config.yaml
n_layer: 12
d_model: 160
n_head: 2
n_kv_head: 2
head_dim: 64
d_mlp: 448
vocab_size: 8192
activation: "swiglu"
norm: "rmsnorm"
norm_place: "pre"
norm_eps: 1e-05
positions: "rope"
rope_base: 10000.0
rope_fraction: 0.5
qk_norm: false
attn_scale: 0.125
bias: "all"
tie_embeddings: "early"
parallel_block: true
extras: ["some layers without attention", "local attention windows", "shifted keys", "gated attention", "value embeddings", "hashed n-gram embeddings", "a smear gate", "an embedding shortcut", "learned residual scales", "capped logits"]
init: "uniform"
init_std_qkv: 0.0395
init_std_o: 0.0
init_std_up: 0.0395
init_std_down: 0.0
optimizer: "muon_variant"
lr: 0.00128
lr_mult_down: 2.0
beta1: 0.93
lr_head: 0.00967
grad_clip: 2.0
warmup_steps: 200
schedule: "wsd"
decay_fraction: 0.553
decay_shape: "pow"
final_lr_fraction: 0.05
batch_tokens: 32768
seq_len: 1024
doc_mask: true
train_tokens: 277800000
steps: 8478
dataset: "wikipedia_en"
Each number is 500 + 40 x the weight over the matrix's rms, rounded and kept within 0 to 999. Layers, rows and columns count from 0. Numbers have three digits each.

# layer 8 MLP up, 448x160, rms 0.0597, rows 382-395, columns 0-159
502540571474559464560435594441518511499551537481450518433493505460458551450456445526499496499552499484455485496495531504541520466492502514475495427429527459491556444525507494513547513522542506441482517545454517471508450485457440424463494517466519459522465551490479560515428522524459489458480581491482505477469484475508540483557559538467493507496459511504504437409387425500538476527469534433450584497538460441488550463481535482516541405539526462522443552466461481499575465556459463
520466519484482462468519529574447472450469500526496469486514442547541481520463556484484505500517477521517481487474483486488500526587472487485479448492490444523459508540484478483571531566512555469521524458486553446555394498501490526547482534561489495440551475536575513587511501528474578559400427512453446441531472516448454436496550477494519508517556429481483417545504493464547490498508463466480492446547487530562486459510446547485524503468465495501502478483524513468496426545595489
469514514541447562498514491508523585594542486529485529403550488486499540502555573448486517428523494493543421498565514522540506514487489550511491476502503468604537484532553550551484548481455444517512455512556457514532495442519572469456467453479463601509461500463506607505464510469598480485531506476443487501464517513503503555438520516577521477494526473522578479528460495517456484512484475550577592486540455517535509501457399543540517478498523483502546481517447431524466478465504491
449515485491520483531516511427566457499511485505524512632484438490538524532486471535507490511479536454509531473530492485514468451445536470434493453469552481528516522499525501540555443518415468481467548466533522505508479485517538481484508471551572519493484509546540488512492548551524483534480533492509552551596527551530430491460461466495490561456539541451505504490393532434531509517440513472538539552497501538461537572507539496458551536603502486500463500600484534438471582509534510
552525479477487490511475554516497540499490570517519439549444630493507563474540483510504503584439452413527556519445552450439477433559485495477483445578541443489509503498507547484472483438466512551557499478436466533547550537490471507496486489564538510536416558488507472561521525498448498512460524465433503532474492448494556455483524505472540521542490466530477564463511513503534531489469552441541517433568482483491530415534487537547546504425544534483488413473491519541554509514487508
480513505548546535463547490521500491494550484479555488437522510500476470524494545499503458413519478498532469498494542438482486511475508486532483453521505503505527511519483555533530528519466531470521596532489496459483535444511495497573514535421476511536484441464501531498444475430515497546455495500530491514489466431538509408528449544513458470526468506534491490506502539485493477500479545442494524466477458486581475462466518514468609474500520501486512506485503606502475508489528439
454565450579517541480549594459549518520544493534554429575541517521550461507475499535524474489582554508504536558465546454512499563499483521516532504538454531491487448507475532493427532441467428539480488452472543476494503470549518491558490493543496509396493494537450485525536480541493478545442502465456546578493514499489451598481511544538549527517482480502456473494513472428443482519501448463459540522493481412489572438484524554479499449509496483581607481527451417432462501493488441
532495474454578492472498522499425443522495520494525515458483444504535556417529509503499476484582533502584555454481530585449480519551557479460518536548562540521480566541473515510494459518443491507530505571446541562516454534477485510440506426477504605502481508474424492483454456492538464494501531561530650533488567589510491469567505503498542428483455468456464546494480571506484435509471549426489484417533458446506529500521504574534523528416508441475488494501505514484542489513446496
462529493521479572510568495515473548517497505498523466593470512545554490523597494515491496500548477577555530484531469522535537492486523524523535486437501517464489486536484507432548458499512489512551499471457618531472499519532437526450526485517438526507455484490479482573478483475522515488458487442515499466496566507477532499468546473533465486536496544508491485448487479492539495475585446479453481488474452483555499441514476501451451479511573552512457524502500498525494439512473488
503505479505467517523490536519538517485447540570527556508522487568499512499477502522532577486448456452488537537424461503533485492408563520525468489494475445548543530446446544443530518483532472554520505517513487619506480531503544567495430510495478477505501514553508457492509482508561486478493469510514495496504430465488528554479533418468556548400478536388522511479500502503469534485492497571496581536521490515579503538467456468504496516448479491548555524501440514539494486507492534
482529551468515459421451502488519496426464528478445480466468488466399404537526489463505503487586558439552551463596534559484545463475425523519468456458555554448498438444452525484495550509512514585492517522531463436467462480542544513468517467480546466461538432534518506480503521488501488494511562399520511464516443489547463480527520483468529479554570500439470497497562484557432496509452544579503550481455487487445409549573486496500575488480512468499510528514497463484485486494570473
480524443521481536490521528424440393471468558479478459509482473540488492458469522509419504458539560516521476519521533429551529474485503524451467455582466488468448428543442541469549478475533488479428500486507568506517555477527430541507498484442576466462516490497524496442458425452569503487478439559480491583548461556555524506426513584553508470516557494492489512480547500460575458560521524474488500560482458529506550450447517525540528498413494444518443515517497462484531505579492502
550486493503531477500519529522501534518538484511471454523454493465537530489524522512485486512478503548471473521552448565530534487511519519522490497549475500478539514504408597505531514502431510532536494529532508475441479460602486442516514424434554530499471507495483398555554549484519487509497543536537424507478473515536446504479516429514523487498478476513543505616492468454555508525525538499567483457517451513514519558549565522513511492514542499519433395507545464407498525560467497
516512509427557507590493482526513511470497550520509525404526513502499544478499574553506518525523524435466499500498445534539454476464496517451479529521591517503491447522545499513529525563570424395461432472460457502558515471521535525561452491564512462519485490501514517534482480505389506525498445496536489503501553467462501468478485516547489474565489534512511543458499458460529533448491502488505509403502516466518482561545437451528541564497473505516509468438521523515508505438532505
# layer 8 MLP down (transposed), 448x160, rms 0.107, rows 382-395, columns 0-159
454549463529496494488456523564523507474546541421439526472570494430526417550533516526461458545466524507447487529464472469507485507441483496431559549453482559518496527492552482464490515495480517498508451538516478501465487544515500506503477515547416464514496415508575429473568490564426489484483514574483620466492422458546513488449520517469459498565502537453542461472520478491556525538476492405499507583494601442579475466413526503485554430546595555423473466426594519488531487506474434
491548486512554465538615550448523498531485537474585593483481484523436508509545435512486494436433505506481439542419459502537569462532493511535537485472574539519484457514528505474473471435523441530483433455514471572489592476501555492444508526460510509584512602507443550534457409479560488485550479458468531509534453571504486528505494511551522531435469566510523586515445568484476527425529487480530491522490530528415498459473448535503478509443488561492472498566474502505505524545485429
492538492498522430528508486574437571529559482506522515517521436527502515492494503519512441484528461552502509486491521471489531511519588448531517544511436466512609543557553503547461577447511556489472484518512505493491492546554571488513561471469425561572489486412497461513525532482512444505543482479522551538545485493545467425455539512520445475478482514558545488391505515451495520441488465514530495529509502616424556473451470478425544455466528429490494590470519475548474494507528478
532480492544457511498517524534481502563531536481480531485501453541450505580423525539529488587498554509495520503453518476490464571526512498438509521486496494513523509464563517426476451466475481566485570583501475510512479573520461538466548471538509510540509500534514471461556466464527511540594545519445539535467550480481484491460525485528526522551454478582549416481537517554520506477532436492454487490591550510376569473482454473496501455443527511509522455460537493503545499546546491
520469517502473511521501526492534530476490555571495449527430488531401514500477486528491603519430525533487531518436509534420531505494598526449530483563508479464445526541483489510512536469597488452532517462541494548497467477466468523489455486470588494512492495563542468498455539509454502469516487477477465513479482526501463576554464541415424510550518392488480462513550508494476505501508506513479542522505485495566517494473475461550512458556522464513472499435540490500551507505504460
508522476432497477512387496504460492481516500498516562439446485564475598496447530547519454572450534496548567482479517534474495475536554453460524535548565529468507473523498430424520491497505474490501461477526525556510513464499429481497514445571501487462506545511490477464557572505428523518504449451482502538500482497457454546479485518540453498515537507479478508496492507506518505453467487561461466550505474561362442562579489474502514524487521492513557467424528487482542431564462540
505479445441481562463430533447532501508523489417546540522493467530517471513472454474473494465491488544500442511474454554496535503515530503566488478598534457532449508524526509455411513516454497489489567481472408564512561483555491503475469592585460372528504432472478459596455474433488627558542540529469522531454478503411501539438556524510470521420508544556472485544459475467489528470466543430485467458446527466428462507486445441497487460538585503451474438514482520389465524498473477
513488489523512422467582521558523458513566477527516494486466556467545527565446515419532556485450549492564431468535530456443457510525473543476490530543446523565494470479513439542520463469506508479553462498457495460428490450475580614480510447534454498519510547588552489430459445504528525511571556486458551465427535465550497577534541450524506479485504438439429448469571560521502494466506459508496512485442475384465553512528497472443537473497506506511581496503459512476446504526453493
447522545501460471484469476542524498480429488503465487454514437435488546523482455531466408480456535467494514510534531506495537538512514546532447485487529517493535536521460502592491513481529474553544490406493469521515488474506466496506495472531502453508494515507477482468500491481514460472544552583489505540503419486474500475492507514469557473529532469514483446489503509454523509538434512516585492560493538492522463449511521549533529478529474496448505564473486449491482513479458589
541491540516484442514485543484574486498523392556537491466495518479528494481494476500557478472541542495452433487545500488449547572555539560480512534539573512520482558521432521421507522495461497483489567483475508457485423484516537527571461476545499530517470481558526480526495537525467536521496493520502498470575441447521526476493487487486511512525441464444498512469491540515521468458470462496481448448499441518471454577480487509477520505469477460497474472448538475459529534439513526
445495479506536463515561461482464488549494482467463486456541468511526426495538401504564475515508443523442547488548539571510415520474444472491559407552557477471526436497520470501485525489455546532454564580496495535558508488525500508494467461550574416450551480578521469467523461510549496530486529488459475550574473526520480407519463422460500479495504509512494496476545591512521500488523455482466558456495511542487468535442543503431489538514488494498509435461445560541532457476493473
513492509454525490450479463453540459502514494515523452532530522493447549447444529489479569508568526476490492470505513406550555519528465566470546482511464495499512483477434541474496528433515516480535513540535495516552625488407475485564471544542445543485450464495468529511508532620557474494515491454486477461502503517615507470500528580488471570467525563502514518494470558519520471589450501478532521509563475451460508518526401517441522510522501574486535505475490555503570531480456460
452499473467505465520482542437546513520486434478491570459467576475490506424548491481393543491526467502530513513484512445533461528500541494505472485510477568529489463522431474511502441468447511487492467515554542524542497493575474506510517468508539490493463505473537449430484511501491532441448541531537491514615547459543510460546527510471574551457551529544575466576544501556475539511518551560541531471502483554596512498463529490440464466498567567544495504517531554471538532471570502
529540511483486544532489538515536487538517588502449503467474497488447511514541524516496495447492499501516524515497493507597489488495598471574496461512540481461465500432519541514519491481538471419448430512433554510511544537511600498444522526541493456522471454495444478491510465470470521485429433504527497417488503505496510513593488515505494483480517528483519499534546520543537476483473513470453508492514515507488473458532460498484444500449524543589500500492490510515590463449535509
# layer 8 MLP gate, 448x160, rms 0.0565, rows 383-395, columns 0-159
483443444512442466518519445476477531504551566454411473491496457516468444425563561470439517500570525435484457431478529507553513498467517561554439477525467514523487504511573427535626485535447483491568511518536517472580473463500539528545538574532494517383536515481445505485516554499479513478539448446573492511519472531477501440483466469500468473568533522439495505471453557530523466509525487490440499481501497460463505490495496543532417490502465432496493454493554486471501485561486495
499543557540432488557560505467540504517490492462477471451497501521451543474530476569509555469578495539569536546459547469505583477456555471547489509514513443508484501532499385552464540493514480538508531551576513544495441531480566511489487497509472510502515518477567518496523458471520516494477548488455531468520520490468478498520509440542479484468539472495511542500521531513466544518558546506476546527520549556450459460497486530561396469435502467578488520439510464449423504448514450
585425554515543549508489460566439524553540512523518519486509507530507540535483464521461537504474482567504458484424517488456489472512472527539509440502469576540509517451496523482491457538538548430502481501500493530434539519541475544477528479444464557498501479469510489471506517482524475507567458493522566460434490458471479518483498518479531454488454434581546408507560535464464527525508531547489460525472517512473556481510441571456482561527511489551553516480561469520462434537524428
508523562608501444496520504484533550499452476556439543483535490578479473508503492504434487527457494500535510466455479483470478524549489498561457541449569501490431550558582499500525519479579497467510465552476504425488505522460459458443499479545476527459507553549499477570448546557533531492511469483425483487533492531483530444489495463488543581555500483556477524544578458553406496500469558518559524491469500546493518528473515485446498473529485468487452510469508469513504516497421528
488489495405499470554424480460514510508510517514501512452478566459515534470492567463540510618518478475499469505501488520450518452608434515460490547498494522502529532514533470441532533516536483517472446510525506567467447552521437487543459499538515454472520531513501500462520469543461552430538454521491500547510551510486468499486601465486515461484527533479466461465519439535529511492494432579521474519538452498493515542514482508548476508439464444536505514449431426463523481525540498
529508516472496569506559517511472519471441486498497511440514496452505492585504534498527576529520539456513520459478488523531442498481524507432612492505558513449486436503482524543491481471553432473491451474576490463494485526525487516574447531551526578468596508557444589483479467501432468483513472544479549548491503462512478498516419539508532529452527465502538488497503474556551444505491428517388500469502522524552510379499580524514521533544491472533509522480572505573540488482510503
536510486487482493521471548556527444522468474509435482475450560546572542479516514525478503482523441434512524565481544491457478483467465495504566543466511470448407503471498463468428537501513486479536467505492429570444523494542529519447515485402431498515517471492471516482544427504507483506470516395563452562549464490494487537498512528516463541504414508500519514593509484446478493480571476505447541597523514557435584445524464445499481551475556499424478505480465561516510568420518577
486498476503485493440503523485507500499552532508497476509451467475500478518477489541533480531420489522531423482486535480508452497481482489570469485522539502434449540473491492432451452479443499516475531527476426436516471478480520436496486560464529461458497599531492503529458485526507533480473443477546446514475557578508488471503485534502527514543497519498528506520470531525550529499485503481448506481475483528521560476487483465491453527523464540544457519548508514523521422504492495
484480525579519488515472422510511533433508594472500523499541525474519499494468509514476532575520454519483500441533526540545480515525424405535434519464429511444545512532477478538514456463477470520484529468520534531509461496468500504494457549458484547482450489452540474466514486511544550495477437561492478539534493525526512508465496456532432425483459549512497519504422487404512502447529545498475488557549535503521460524510589467601489490511488511561498505564507550554520501551512485
491496456544501532475492426511494509463519575613523535504478496427521531529538463452494496543468561454482515502437512486568471504454512442469461502572498501527493497550580491515526533443473510496478571469481525515444510455406414536509497506424502500578521486486471457513528431485555478466565530497527526409479488502393540555442485513554541547536500521504499474508450443520458541456465433502564486528501470499533498505391471467512540481431543483480496428465512485476530527560489517
543547562488478400462517537537505445581539480428558485483491484559579475463472465466464473482449450459443552490404505572506518470533489465559499533395549382439479509516540503489513520489448489508523446542522475474454446586509501526533571459467509505494534500474439526489485439473500479471551505508497477538444594532520549554521518496495468479487442507542504488545524511431530536429550495613458442587482523550393482438459552545543511509516486466534507574499523524501450559493464502
531518549585505472493514597482503539556558543486440463511533472470566480560557466539488517491480532480473450503501442535497513491469495511481548491541529469536501556500521575515526568495517441556529453546494464421495434447493498537471538472496485503482472518467521485502548485564535556555521510551514507494481505500519531471551445402475505493527476544557513508489468490457516506475391468505410473506478552519498544538528580554574524520420457449487483491508408539463500514517419453
482539449475484565541473511480493415486483547493460505432485472508432443435477541440578504502492554464490503535503556534553461547537535531539569538519542396521515477497491560551476520469498439490449476447493462482412471544532475519505537489529408501506543474498433464493454456478450536484421536520519464478502525447501477523487543562509549515486539518492513565517470544561441521512507527483487434486481440536487480535473467479486517476453511474517576466486500492544574437495476487